{"n_layer": 13, "d_model": 576, "n_head": 6, "norm_place": "peri", "positions": "rope", "qk_norm": true, "init_std_up": 0.0184, "lr_head": 0.00708, "schedule": "wsd", "decay_fraction": 0.763, "final_lr_fraction": 0.1}
Each number is 128 + 24 x the weight over its row's rms, rounded and kept within 0 to 255. Layers, rows and columns count from 0. Numbers have three digits each. The size before them is the row's rms in percent of the matrix's.

# o: layer 8 attention output (transposed), 576x576, rms 0.0335, rows 244-287, columns 288-431
# v: layer 8 attention value, 576x576, rms 0.0346, rows 245-287, columns 288-431
# q: layer 8 attention query, 576x576, rms 0.0406, rows 288-291, columns 288-431
# k: layer 8 attention key, 576x576, rms 0.0398, rows 288-290, columns 288-431
o244 101:128146138125106137120136106142157126135093141119107116134130130117089107125149121090110093135135124120126138098086148158095110155144096135145132101118133141121144104093143112140080107141166170112133120154181164095132193116130098115135134125158133147138149110136162124106136114118100091096146133081211089153123129116134104130114000149154150127119172130153114131132119155162094111163105132130144100175137184110118149151090116122143140
v245 108:085109138089122161090109095091162120129120115141128130156127151093102123128138112167113107157115101156101100153165124110131157090159178096150144107152141109098166125088118104118114151118195155143143140121138157123149125147141113160123127132134142073113114135145107147126128127105179185116127148128115139133106137146111133112136152128107147130110161142152121127109134135143145100125125101133093166132150156120121108134126166118137130
o245 102:132174137133113119135112160108095096121141114129114090136158106126132141093095140149106145159123121141123108125143148186131163125140148128137101142125147142136122174137145130134126092130138150093116147120106108098145161108144119163100147155125124140133125161121075086142135110155141139117128124121195124110132146135120141101188022147132115157159152106128156130124144140133105154124107171132139122073114125151130167122128102129145145
v246 114:089129123123113119131132172163116152159179122112126118152104140090121125169191084094114124137077125136123119076106079142105146195139123176094123148108144170145155082145122117162127149140123160116132111121096110153096124125157153118143148115148136138151123102135103104087106145104088123126130117087096138113123159153121100115105118143157122141131138110127141143145128146113141111187109108130116109115066129138129086160121149080096128
o246 095:140114120117128162137152111081150114159159099132142142145100133095162126143143108141154110095148093139127135163123128054157101109110112117139153121154102092165120168104139136130143089133141081125110110124099116103096088168142138111153122063116166125106105136121112140111158123162130125141137128134052152154136110076150144162163231115137141150126114157109110091101144109108107160110129111141089138163142113141120144106176133096113104
v247 105:123195120135172104092066127144075117142126138152179119117152153138128124171123157138131161145133110128103155129173107127119144089089149130086114109120155126146084122139090123146166122111125129113128141145098118112108119088118147108124138162140122124129143148105179092089125122148130116139176131106137113143085136129066136086132095140152138103144137093166079132127159126148135117146148099140087102125143124111116137159125091125138146
o247 113:083117127106144104113153106143095141140115122077119129131092132148119157124165130149109182173160098147129121132103157164111120116076132147151086096086126142116153121110150110111104099149142147074124138171107109110105135167129132119118111118092102130122106113139145122137120112109116121131112113192136149112151097132161175186095129081135123159166105171127187130143161124152088086133140151090081125144164065093168138124128123115099153
v248 109:087133134123141075099186123153168144124161136097125146149109114139115147100119120088132127145105108177134199136107135141114118131136142159113127165090092139147138112131125171135134153119099158125175124107109129092135154141202136119105143165114138153135130136145100174080129117151142121129110164119115131142098137155125130098095156117085160138099094101081131094122103089114156132118128134147111115136151104144100072108141104132131125
o248 113:144121137086155120128117160113092097162149127150117172169106168108106135145122145149200117138090095134134118116146095051161153162136157148110178170137105138134135164152093143126152125079118131120093179084133149128087140122101147161101119127131167157129135171131112139117118078121127125138142141141130104111113135169120138139091153153110143145132122113115108085123131140076066125129130127140138112161156077172080139108127108125101116
v249 101:155128126138148158143132141131088143124121145139117116138129136125136127078102059153087120163136102139119116181098150137106147103160151135115164133155091069091167152137130161143153114133158150127145099103128131123136104156065120131116140104103093110136119121152123137119117142127132083139134152128134114118120113123147135125142114111132089131170123143122121162135112062096151102143129118106218163124129105178151135103134115151122147
o249 086:164116106121135140157131106148167141128110142105147140143115132128129155121095099111136101134111132118134108108141150116163110114137153148131072123134115133121148105106105126148108167149135149138090094118150105144140097121121151132141139124084154114117083118166113117154113104106143110129172106140081128121117115094110125082156255131072116159108127140122112176071099134090147145139115112170117110141151120147090142135159146114131115
v250 101:148130136129138120113128143146065127157102129103113107191102120169131151087149108146120123106154082051098187157145123116121145057147094144100121145090146086116139139138150129148147116120111140114133149119109119138131175100124150105092115136115129110141100102174109128146124152134087119117128100111136090129097119150072125108136072170141118155190116153106143101110148133095089111176181152156116155083087140097110123171137138126129140
o250 096:166119107106108133147131116096152133136139124137109108128123123134146140130143141144145127141110142135148079135134102080181130099106167133132102153159124142120124164144099181117125166108086114139140112140100119122119095127094165148137148111121141129127097137127109156116144149132107124152129108095088158129114122104145119155103255111095102125144108145108111165113168131070106098126129108120126122113128081080117097080184129125097133
v251 103:173141141092131138134118150104129149096132149140158124094133174129145163112096100126116097128135107075146152132100114109128147085143113087120132165151134082112108160176142118130152154115129094129082169105155131100139184130129133111120158124120078157105122166115135134135134095218132139132120121174181131135117159142097149119128107124092097136125102107132146111133144126113145094083132141149138127134116126133128111140125103173128151
o251 086:118154138115119157107166098144152168150131143093125134142094158148160137121122140114151129121110134125120095129136135105133101101145154103148114142139111129134125136126087135158108108138129120136122112120143129118112074121162185145157072108076150114113105110127144146113101136108149123121166129144097140143125112107117080147095202121073097139110107179141142131113124142132163137134094132142158154141167122141125097142124179122109126
v252 107:119110115137155119110133099149115138113138131099139125095116134142145157111147117128115139094173122116151112132121176142122163138184104140139108095135125119143096143147102121133129081102090104093128081071131148088147165153089134121101154117119102145104093111122068144162115081144130142131113137126145136123149117108138099092169135113064138157110131173114110106134128106112111075115118140119104154141158133149131135092114167113100091
o252 111:131167106121134132173099119150140142123116140160147120100086136132129147134143125146138086116104182121178159104129131111117118114125118126129103128174121160107091101116119144095112135072136121155106095169148110132176146066099107196121064149150139168154118135151128139132148085124122138128181122098111148105113098132102142103096168149155128173114124115110127152117160125104134143120065152095139153125102128140120136149096146133127130
v253 097:090139151100125108148161134117102124182128140139115123136100150136175116120169123150130128120116110146157164080134112109120110145162126149177066140139116131135159105126087097115114155159089174100178115177120116160136132086129128132130097071103137120161132146123101102143144142130125114119129118117113154117096163154109117113154107104145110133131119132119133131103109160150137171170117107092123118128123150122134157124137108136142103
o253 105:117122079122081102146101107116141136108129148130109149155139114122094090151119089105143149139103138154106132155109165157159118130129106133063177142164174121141103103117120094129096129072149113131129129137125155102104135133118079129143070139112138122144106122105136155094098121137119119151150156105163138133129108151165150115098075110151157133135146161150078137124153126141094126125169127134109126151123099100167093100136162167109103
v254 106:177163118123100136136113152127091132141175134144162123153178155105117117092119106107131159116107149141160145147094104131138124154125089137110143142139116143129117147154103107136117139140134064138166117132131143094119147081142107097130146155138078154109184148115086121131118123180098094126130139143118102116130095105159129098143115115187101114145147093086137140161103124124170141097114142128156121130087083158121180141138139106162146
o254 112:128133096145131120168137122121140119110127120078130131103119131117112139163162107147128115122144124142134102159088124134147117125124128131168112107172108144131137076124152122148102144144142095132108105167112127118090154147123150112133121093117097119073103105195170157071127136089140111126128125129093176153128150190131123148132188132131167134116138112102102113107130156117151092150155102128123113144148141093100110196142131086093112
v255 108:142143145138112166094122102108151137159112126092115146138143186149139158134118172104127123112164145146119099093148185139161184149132155115148116116160109128122099097111119123098145117128132115115105145098135151104170105093107105145104112131109106116128119110107082104153159122141131142126140152176130154149156132133116155132127134120113140127081151134098124114119126168150117125102174104124105132153149115124125151123125137135162113
o255 110:159158116125142115086124100138152109089098145117113135145134149171117081146127150126128159167114143114133144157101113166115135159142116145110127160101157139100113077124143135080092140094130155160119144100155121106137212141147123158119148149131119168116157131131112131135113146105106111125142112169190108155084128103114131107059121109189149144150121115131143149144159123149107120137117149145144134111091129129145109102099151200132126
v256 108:141117126159177120133149100128137127149111128153142125112124131159136100138136123099096154139124140165177127173129100123134139124118155138132159091102140130113178141162152140104135114157142162132132137123132113082133163115132116129126127120130167107131161116110202146130156112131119170134172185136137110116099082141089179140141157100132140102152095119119117135097129169144077081132127147126107112143145178096097075127118121161102097
o256 116:084150121163118132119105136091113107181128115129121099140123127142103141117119127088097118102170107108109122082161105151081124092141163107168122108140132124116134163122122146103129152127094153169087144104168165138120161141116161125099149110149099117149140136135146125111110132125086143125076161130127088151161142160108147149145071116099142131130131099101144160073132120144138123121133118121158128158129097126130147151115103115122125
v257 103:173112141111143128142159146129108136132128105120142110110100150131173120119125148119127119142104119153130130100126113093111144149114146117149150091117157146169133127156172165136129177137153093104166131068117143140112184144087103117094148147101121135141182092154141167100124085170094156119132123144145164133129121133126073156124156101119121116164148146135180141087122118121110104105099120089142104148137171120126069126126119118120140
o257 105:154151149153104116143158141129140125167154150122158116157092123143127125154120125100110127079122155137098137117127110083103157127143116112145128170132122125123105184114122120162148089101135141156154124113139170089124153118145130149147091103132168174149120161124154145134110121132099139140151156091125095163112135101153138128152143146109165160101126116122132165112151128109139130134128154114085170148135175121131146106102093115122071
v258 103:151153139119144107161127161147117118123105134168146115127090120092114130134134134133132128167117119088097150096140156136140137148126184122093119093134132162121151139174121156132100140119125122106159116119081126135082173144114137201169142143126046157126130148086083135130138104117125138108147180165155105081123120127102060146133124130121135136178143119112161093159114117146134151123131119126130125109091162091126129096158126134167158
o258 111:142121089126109121074136143171093145129158108143151100125105149121147179164138140136124118107101118114114067132082129126106161158105100138172127129133139134133147169091135152120138105120148106115155132144063104084154112113171135151158117132137176170163155106126111136129141138141100102164135109104106181161144119121118165131142128125071137108142128107092114159131140106125127097129121119103112136101131122113126166151116148121108088
v259 102:107145109103169150114148080141130150105142120132129116099136144122121105113111135100109147088121095168172160134112195112119142110140113142124135147112128165167128110142107119133115130126097118116167132100117108093110127124108125104131136112134092102145114099133100136166144104157145128118130173143158106089155125131110112121127142119103151132083118129077145119116102124108081106162071153163087061127089126149149139104134153130137105
o259 107:124118087133111130105133192097147099139157141151144107083141118096133161141122148131150107109109151147147140151104119090126122125144141172177113136164106143104146105116106140111142136146133132126104151150095120100183124096099134171157126121156141135179158130151145121106130150128168128123126117105049146158121127146108149116137211140086158162122110133085087112102133135102167120128115127093120172173129131153086121160089121131101139
v260 111:109131121137100120117096101118120128067139109138148118078108051151129143133157162128132081122127168150172114109121155118103096141096109127131085121155112139124090120140116137123136133118188123161166142120130107106099102118134124077127130044149153124133117133096133071142089133128133157139118143151137131120168138123126132114122140138154132135106170067116107141130129195107125128140107148136113072100148187086129110159098176139101123
o260 110:104139134117123143105141158073143127117148063152121115102192134103139141124117188167084119118158169144146163136100102145113121143184109138158152151165116090128143183135139149106097113180119135111165114148125144095167117160117098135144101122146090133158156150107108100103159111177143150125141173120138124112115140148095109124173131137146120096105153131100108129107096107128142118094129140077156134124112172148111131118105102084141174
v261 111:173117135140112079138120158139092132120146129138148135134134098142105101151132134110139164091154090108118108163124140151140152166132109133070094111127118114134092145138100145141119073112138101104111125142119128134100143052130130114112171142122075201096125169101092143124100112107144144148157113138102116132129129103091111098133111158165127168124166122082101144175127132103167102152150162136154111150046119100117143137095115101188150
o261 116:122140116133154148156163124163101148115102123115106128117143117172155144169187107118143089080134158143161124093116102082137132125109127142153153096116129143127121118124125164101110181152119095115110122171106148121128119143146130112142127118141100124063096124122155149142161156099114111107105146126059205112169146146129105178142227113133124123153108104136103146147142160091125110150118085132119132168165121132141108128124176128087113
v262 107:134099144122148101161100180129160157170152124139164136110121168113111148115109102132111103108100110072122085087147135102114174155146133106146159124143132109132176084148087099135126094122145105137065189127138119114123188127112124115119122112139099126126158108113110139160130153082121095107164107156151146127154170125146165065128131093132140097158163121137167141143134111097098116130141139139147129126097156135153091168164182122140153
o262 085:176152136126089168128151103097191108127134153106160145121107145110157130127102158116160080090109157141118120138138123056125089078133134100150115095142120116117136137103150179109129125151125145139109122138123133121128096100134176139141149085123159130082117137166163128131141130145126108129139134099065118175126133073097123139107255137098151146096134117110126128108127126078117119130107109152125144155136128111062122096153134123128132
v263 103:113114129125076143121162103160148129117114111136069122140063147122132117127106131151108098157134160108099107094157114140103132134138127142127105132123106125110163087121142128131126097121132150149119110114163150141146081140149144180119135106153127120126117139176181140151161181130152094143141104092111130165129148120135139163138166165146098116119114178183145123130142123134128126127178104146156136160160143136098117173148128151065143
o263 113:123089173127137130131145123112163118135170139109159094130093173058160111147096139109159116099110104090133127105168139096103097117093159113103134145099108074162159114139125129116152111122122138161149123101155133153101146101171171078140153129151140122124128146122097103170109139138118101133109125128128075131169133062131146103119161130107071127138131157170133120138119114148149121141128129192098096157145127122150108110172133151115160
v264 112:121092139106127140134154106124101134112104149130140116157129141112149137104122135153120145161099136187166148167163099171134098106142186122135108135151143121170116155133125129124122137105177143136147127154150118065144089139114121143111084105115094153132122108152116107139147147111094123115138196107143135100085140140144131149121137079068120150135154128102167116096113144121095125108098109122139089147117168115130158118082119120140126
o264 117:096141112125110132092117133099148090144151117147079120148094137116163112137101152132156108092097103120066147101126140104137101130112106154187139135100146142125096120127117138135113134114119133165133135102137147130143168192136105171127136135162147098142160134152100170106106105118150171100185151123093098120106148126081169107132078156096127133121161098123124139136141149131128129076156099147124162148154124104092095101107140139104129
v265 112:143102111101161131120165102146185151161125141082112140147143165125146124123099117146127085099162135149156135104138149140122118132135144063157097123132120113132135143097134095123130139134078116123146132096089161137142115119115124162129105125149158149107137129148110120145173117184153156113129155143129124117127156129111152121112148108088146134121079143083173142066114075121115071136142126171100161129142131149107120125124148130106101
o265 105:115174109150135087094124097100136087142119116113133120142119142126094139123156111099152134122128135109153130120127167168116141143103109160102135110119136157183128082156129092116138129063137102141127135126135140104106166100138128112097102172156109132145137146116107125117100145116110132097151123106151139124109161200166136120146037138127138153144140135132119125115145143153150152109113119104140149152160133152131142135123119143111099
v266 104:157103116143110121138178133116106161111129127125146113082125128101148159124094118119123128133132111156179109112127116137140122085131141086145106143118108166103114157161150160092124113129086095107123144119133128129125104084119153081152118090112127129116122158073111142137116111115164079113108124148141144114135153125109099106143115105109149113136126161114100154088109118150112119098089141149135127176110127122142119106120079123114089
o266 107:104138121117159119100100132089138139126154105145142136169156109163098113108184100093077129111141160122163179109124084168121129148146124118135132162130145096150099128136095117141141119096144122119158107109118135090123115103130110137139057166124146135126123109119125130138092101127142114144123163159156134127149140213140151115157067161101111129160079142100162138150084127148147171097126136117137125136131147147130130146093135192118097
v267 105:113190138059074170129101108120126105110125116135133112100083105084148085109097147148144127142141175090126099145132130113111133131137117144103131084151115152102098136108133159142134154107165140168153087142131069159130126160121106149131134112129150066147093090138144129132099142146128132121122197132138143135162122094129154153122114127128118121140132056146117108164150171121127143177173119130122102107192125104139127113098148157141138
o267 112:137126165126107166122150100121125145149134105130087129087150116093131113127062136172099145139147122116098149079130148153131163163112090169093115133122130108116145151133141134120129097170154137134152124120146112120139135130131124139109163097139115137185159134098096129162146123147117159143162124153111108113097146120121166122105139132127107088123141132121098154117102077161125112126127155116128141085119164116156136100155142129130172
v268 101:120136116115165113111109139144117154133118123133133113134155092116115131152130146110136100135100148108117113141131145086126150158091123098142119136130126127144194121130123139124142106168134114130088117129134129075106166081139139098134111123102113117142134117119135114148122165176098129102191149129121104120139157139089104108104127130144138131088118124124142176137184116123144112124186108162122137147111137129124128128168136123158133
o268 107:104159142184093087125141122086144101117159106093091080108146118096109162143168171143141149126153075139121096168086171124133109149143127162177155144152097165130118122155144105092097111132104124099127124159100161108106130159109153121087117109166155098137143115132139112078136114092096140133101134107135128175114162135142149160115087123114157115167127101129104134123149143152107104162121119099138124114124113090144134124139149156124104
v269 108:142100130152067113115137117132157140134122122143132135139093107117161141128115171137141113136123169118146123054099121138149130142126064172092142123117135147147114134110139131135127157132082112134126091093130137120127152135130107144093154181146114087116120110147104132126140095137078203104158095131116149164070096137118154113189126115146147117093121110087143100147128131127147143139123143122103093094157148126101154086129083049125111
o269 117:104165127125141116151145122109096122189141139164101152137140168144104096121176130139109155141162121162105158106125126093169159112113097110114134101118167156129103159147131149115114105080145116146171113143128134141122112082089112115136091150104116160147159163102098181095171131144141126112154165117131116126113133171143109151121174164127126127110104114156141140118105090116126089142123086102136112114102142106120130091117129114100121
v270 106:158182119120134133121106145102111131143127147110142125129070161147094134186144141096138134152061103160143132125134079128095115157135120121141088144130135153125140090135144118121152140169149136114124106131116137105134118134135162087156122141120116126136142081120150150117109132094103128128120132121096121135133138108152122095109113157145144163173126190142073119082156129130147139104103110120086106135108135137121152121129101119113148
o270 118:100103169136121125104109137148098124153140137116151078113118087130170053137133115151085162107162084117077174124118141128163103158093104144162152129128148115092127157096125154130114058094152113133094170152117139161091116120118097111093127098124159103086112099149135128128118114155131133130128113140119127129175143135187156128146158110127154112134120121151162105158134145115080166087106133131107124125143130125142134135130126133150149
v271 104:139103138109096120158076106137125109118123128125084124191120089130130112161100177126112132145107123147094157154142156144129088156130170165153088140114138183141113188112117126130102122117147129125188076126126128118122106179151128180124125152123147104129120125104121151147136109117063172133163134132115106110129116126149129164143129120087107138126122085144174169166091151109159138117135152105156127112155140077150150110120113127121149
o271 116:136134101114080168108138153125107131107125122150102139079144150117098135144093145124148093157136166131106115096101113137154152099123136150100121137099141101096121141155140145142117159131142139141144119145127108111160176138106096063134151154148106155124115100129084142096125122120083129114151136095136135119133087161105134145173101118113141074116153138164106141116118148127110107132128093143136123131091179107148162177140134085095154
v272 103:131166112091097117132112110143082158131152125135102124162171131162115122094090104098162122111129131200110141118156138129111139148089141122110111178096144139137107107109120098121118132121084125129128133085134138155110120149152134088150130096096141149130142085174146139124143142154135081107103154117121132125115135161121100120075103113182117128139122099111153121144155124142110146164102120148135093141120165160139143166130158126118129
o272 104:159103099114114133127155121085090114124148087055133113131131144134138164162172086132138134164155093141096158141100111108138140139116086156179135132150111125134129140097156139132121094147149125084125158133123150099115162136075156141145166050075169123140098138169158136092153141129110159121134118144096164144111110091144145129141141156154156127140129149120099103134127118159108143115136131101091119133162076138127107106153095113044111
v273 103:160129141187113148157133148098142150140139151137110141125104140152119121151165109178114159109113143119136159148136137137134137112135079124142136144121078148122104091148115106135162145122114119154121121123128153100110106116139144136116130152118133181134118103181170134137127120113109124123114131137119113153104168107150131113088157173162103113140154161117128097158126106109118104116106118139125133157140123131136134122138174093122134
o273 105:126136120151131135105133124151149122134103133140176117130115147149144137142118195113145096127104132118109161146116112102169086110143107106114122131117116120140139109162106148122101176118167121168131133158133118173159138117129155111113130116140125134114105144150099162070167149131166121091128113115127082083112162156145112113124104143120113144056134138108127147127147145101144087129139102091130116183138140069106128160132109127166180
v274 105:149094131108102129109148121137176149186107132129140145074211147106110157148146130102127142135175120083111155124113111112144184092100138105132162109104158086163113156119122118095136104114147118119120132169111096099165106112131151177128121141148091152124100162089102049136145114143174126155198157110145135114170163106122157144149131122124130140097183173127119138136152166143123093127174109143112155152141102110101123149135153120144128
o274 085:123169114127149096136125129148128137108117144137126120161150138121105141126153138138089119131140127138164124138137140204084125140139107129137108124110139150169122085184116114082125121117128107107097090149124108083154149117137118143085111164180113129139134134135110121137145152117098132122102124120189149109120140113137133127130007119175131114183117097130133158156137122165154109148101127086136130126101138119180151151118130151161119
v275 104:107163100141142156122153131118129149161126136127158112163090153108136128063110090138099117137123104167109130198138103110148147101140139125125174105097130160100155100116137139134126131132128122124131136107092131126132117132119127122100129114119139086117080146174166160105120128128096083106164128078100120151129119117141134111149145163137143129215145148105081108129151108142121128153147085099105113132115157126126107118130120157118140
o275 098:160134159142147103173105135118161069149146133136131102139143066141140143116119131084107168109137072153140146106159118161134126102140140136124109152109118127115121113131132145100140121104106124113099135128156156130134178108073185137091138141133153131154111125115116137165107107125098143133087118123171096122173198136172170148135046129100134146156110112138127153147129127153121139136142161098102104111157106099126160117136111120148131
v276 106:147160134142127161127169106114136107080107119112098133135124122105153154108093130151127144150059139130087195125114132114139099111129114124130135153109119122100122131137170155142152100148076163145133098144150136149121168136139140133141147160097142117132104095155093144116106110161128109114096149158132109152094087135134073128159113119121083160134092085058171144108148109110146150154118118145110129158183136147097114114128126125120127
o276 105:144147196101106111130131119111106159172137152139111124123119119138149125137132117124151152157114091152134083127113114103158149115153147123131122163139109178133106173177072129180154136130128159130113124135149128122092087132105123126121130048096143146141145108116095129093140115116152126134146136157106064153120157146111091142135194145070115137133093146135112132140121106116160118144087099140154126094106120135130175120106132125155131
v277 098:133116121136146116099133156140113121152104147122115128124120156156137131116126098104112119089121089118111130106134103138120208102162134109171112111120153085088145136150134140133156113135133133109107129138101146155109173117052126135122117113092159141141122125137157150134122134111146115114167109129138142130114145126151115145107137135121125134126149138141085130124137110111171133151112097116114157125124127163153130109123152145108110
o277 098:128132118119137124148098060199138143128102129148136137142057093155126113098080106124174138100109160083145137125113149123116134107150118123085115124127120103086093137100128141139119108113099130123128138143164116132087136108075121121130067135126153127102109092128168091151117084124105107126127153144154110142142097120109104142100153091137129118120106136131143152131113132097089107113123132124113127121124096155158125098129090122152137
v278 114:128116123135094150173128106152086107138126136070114137179117085131139110119119060117136119133108114205164109180172140164145067141130118147080129160129034129111141172101142132114135125151162157112190126093101139109160103133134125100145122096135140126123092108149144147121127144097118152136103079156097134151115126115123167108114121109119144152113112137076066145058129116159143139128105111105094118108131124131122160110133121122106135
o278 102:129112120098156138123097161135079119119123120130096107143180103136104115121161074090080162139152079131131139105123120160140158161120131140106120128120164137155101130134120111155086147128106139115102134113167155177162140159124099119099153131104117113144109164122118151148131123116130156114094118126150138114140141178132131123180038128153140132113168117111123119120082124149101173118143157130102073112154149126086155081157107098128136
v279 106:196112159149132087099106151108105123111131111138138133130118124138145081144151130132132173103066116084108072126115142132142129152103144142124116133126115165122162151154099120112121123147143091104143108127129161125107108124163104109119131067146130131145110159126132152103107121121125101146108073166115108142112137123139147082117172112102132084125131126133103106153101098158129125154134127080119119088106096161105117136125146150142159
o279 099:144115122121143134090111119144110119079116059113108123130153095127110129141152122102112138149153121106124119145117155173126157115131116125114151097132172152134165161102150095138137117124108110133118147144150149093090186172149121101115125107148091140110108108120152129113128128122116090110139141094150156144152135165150116176115066116181148138101167139099137132128119139197101133109119169127117106122135133105122125168125133101136118
v280 106:129109135145094097125094119130126163116156129125170131124096135141130102114161169138165177136151137118113137052115122104103148123088101115140129111104156098120152135109142111123107143142108114131132129168140127083165065092181147126118125118114160132129112135116163108155123132097107087134109087123093118109083105125121113099153170155155121114129155193177152138131151165162110122073133089143123161161165128121102175189109088110134122
o280 090:115134091154128103159097146113125126110120092116135112149144161141099143133182137128119131159150140133118161136146106154115118114101104113143134112111166125145103113131154125127132123086142133131130109147139120100166168156107120120107107163169094129090127134134122151110143124139100129103110143112191101093151136126168115123137000133185132132141122106149120157163105107162142143124148137118142122122111089107154130146133138172128122
v281 103:123114094164186156151164124112136134149125100084118128155137130102124159116101093147096143161099093136089162182101152147144153121201089157094113113127120111126151130121090132149158145142136151120128080161115146108157113132125172109139131141129153089097142114160143133129111138116135087112152129097136118153098116097109104107142150133079113124146177160125164097140143090124125113123146126100116079176083155159134132128133066140160143
o281 110:165089151113098127136130084146152108113146154141124122185072090107145154075122104127144128161153071142141148127100136146184124101106100156117114141095147106109096123086089149117135134105138100100130124100161114125114091123146056153112132091113108127184098110142096111100149122118150082131166156162139137119164129164119162104121114130122114134143144179130141160149119184151139137156123102113124124134101135116149159130104152119142109
v282 115:189153124111156133111144154141132118152143129150135141088155135141140151111136138110128121140142107161130152136094120131119142080134134169150166112130124099137107128165125135150143159106136108133104088103154099098119139152129136131121151148135129125113157132099098158117108123168100099125147140098145149135152124146123150141147123156128150129190090140158167130124106112097102117095116161150160112091111136101133146135156128162121096
o282 098:103088135093106180108148126126160156194147163132140148143112142138140117150108147148128138109138198137135150179139115134122107131114148128170088127131101111105120115125098147112151144145119124139115141139122122134105104122123161127156136121078137138104118109155124125129093141113119108099152130101083129121094072128130140123127255091109119113132075112132176114103130117101110133129123088133138151137138126087118114114140127121092152
v283 108:165128106140143044118157108184160133123114103139146128100142123094129126091100134112139119140105139134120163100127140125129093120080104123109158069138094147155144149131158166124123136115110126126135128094105126076119178154153125103111124144124100157108141123132141177121119108154155140134164081107158118133118125131110114130145128117137133121157127104144106103110160122153096166116124137119104072137134099109106105110145099127162163
o283 112:114125154104166150151148169167135157180146148106109119124101152117126144118150161104093176134159101119127124119134126116120116153097129155119110138102138127117110157117107138136130101116132156105117128150164166124171104149086149117131120055111131150140124129130163163155145150077073115134097112138142112115135147148155138140105164135121119092146139115092108129096104092170138139160100168123075140159160132107123139109098152124105137
v284 118:157088137115078089130110152144125151105115116137097132096132087158126113145127177107135116152151090109087111100147099129127152136071085125058104117127172119148159147148124136158161118127129148118141120116153133103143122117154136144118126143109106170111158109150120141123100132107170109139203099127115118112103125139136128094097143156149107136147139155122155112125171166118077127127140127048093104130118157100101130113100133124124105
o284 125:079109158094126112100148085168113149150126145133114127156120129106112109131107130132126173101142137105154150152130136152098129120135130119121100147110102106095075155152102144091097151152129116108127135183116175108144091174150058141101142073124113105118057171141115125143138160121168103109141119128130137096122155132149094164130111093176104133130126137128107114137157091114114117150133126131101141152121100104150114103143141135155128
v285 110:168178154152209100123134128117151116080149099137148123157134094135124124148134122123137111164097150120116122135141126121151188139112153151147133125120078154143112116140117129121101131122145120125140114134121098100153109132111134133117152114163165125111128104129168132122113107137111153114145109118138132157094121098113079120151134155148131093137126075154130104166132094133044125158140136143154111111101118107106123135158120156115151
o285 118:166146116122113146112163129113120091139152132122153117134135167152159135111115219137119120099161145194137073129136114118108114147168121116160123129132148147161171126143176168105154147152118132136159129135088126119124143109135154160120123141129089144157135176111114098092164131122119112146123144102071147125133119108091133160156141094114102152175147130128136165152130141118108101109146148106120140141104133124132175137107141108043129
v286 102:125163120116105133104176147155152151133105143125109139129138097126108152135175108114142188141093071101104170125101170139177148135156141118164120137129131152129122181139138156125135119135139110106164132146128130109117140107116132098115162145133096104122115117076110136106145115137122163142153120158143132139134105101105107124110132099110136128136132105139158198087090153111116093125132157179122182112048103124142154104098114151104095
o286 111:146127139109108133112105136112096100174114159130064137126147112137100151108127129120124098088132106152138085143105119108129183105164154118121117111140105136124159153136080150125112135129099114146123143125078136123138127134131131164133110120151148127071123138136115150114144139117122134136133156133063137132153111140132092159192174099140119134105104117137119140181149155129098118134105107113151129120158134101112165154141100147086111
v287 108:086096135110178124115137134142103143130118126115155143162135109139131118116135104154116117194060124161150147077147102107126121088138143162152147137121049132111117145111139150123125095110103147121112095129169132057134122133175122100104116151128097133160128092128162089111123156161082149127117146100150115162097136163120165130133093138134119121121140066214084117154134165120094114063085110156104110135108171094129166175123107162109145
o287 109:131132099074125168138088137133137097168116151138109131138080169096099172132126164143165124141136180155117140129127128142143095123136123104149101131106122117120139105131124165122146164137141160097126167138112116123209123132125122160109128094062113115120132140144111144080146101133138168156125136123145102091115086085103125141145189129140094165116120129119164089120108127062133128160168102069134063143132124109121124090152126130107163
q288 086:143130118127143137147146133120153143142098144142118124120138105143160133164149153146114181147131125062166113120149115155120168136113115109149139124144127158117116170152139089158127141101134142098148125147165134130110178108122164136125108163161097108165141120146122091114139117133065158114180176148138100121131148128159117120121138134090133106148114084144155142158126155131123152116090173137167119081155107102145141163110099094112133
k288 085:134119162136156076109131102122123107156078113114134102134134103113136151153186150127151129143093177129145124097133113150074097149108174123103161108101148146181120122146165127107154134115137070092131137153102079104127128124107124089130158124115082118139126135119124117131091138176111137121136154103119135096114140129133084134103117154158086129139097127127133132147094145121157125080142151114138091140137071029166150133079121123150125
q289 074:123134155118096125168131124096112138086137131152082128115128157115102137157133150057116126078076103161125143133132115148125113094107125126172140148125096116094132145134147155115149147163074165122158114128108165124116129103147126126130110127185142115074140141138113112157131126138118126106131136189113114153138115110172120109145158121140121162091179171137093092114125146095128151137168092129123143173122125123122118116155133153146138
k289 075:113110128101159147136097094136141089150105104106135127194125131117122145132173097140107137137171126102134127163095100130138132183158150132098136149173146144164125121172134102182154116111185115124122123131114096123147134121094140118172138151097112155175120133126096079094107099129115146142160149119136118156130161116093130112090134158104150098148080115135160192124080140135169134130069126134156106097151137113152178139084109122143120
q290 076:128114131125147094143126138068125122128148123118126131116159080130196130199168130120078166118115096102136108128149091130153150145138127132118137146152109144122162145132141120155135161116105130088123166132117148086088188085153135077112129136134089122145138133102117129126127134134084153105122143217158130091142136134149088103089120126119062155139102156127145098138125141124130135120121173123184133108142106122166155188139120144149125
k290 099:143147137107152105115143147154152118152130109133119087158141136123153161155182121164146138128134164143140100095113109126074102114104156111129185114111168183183111134140143116128115161093120077142140097170132086110120144140130141098142147147103080097145137141151127133088118115151099144133174137110165134128143145093129094145161109127119148110143087083125143149147101119097155114068172138118150098133161110090123138123098087130082103
q291 090:123178151135122124162116095121084114067108114145118140100086125132136136127127138106127103100101095140170134121121171161122127148148141159140118160141143086060132128110140129120125159150114117116104130140103131106118117143131112152113121127128153175072128138143083137188139140134149125140108139091110138138103140158136134170118130108152096162109168144147117119102127106126145138123170085122078132146122105114111118119146164161177155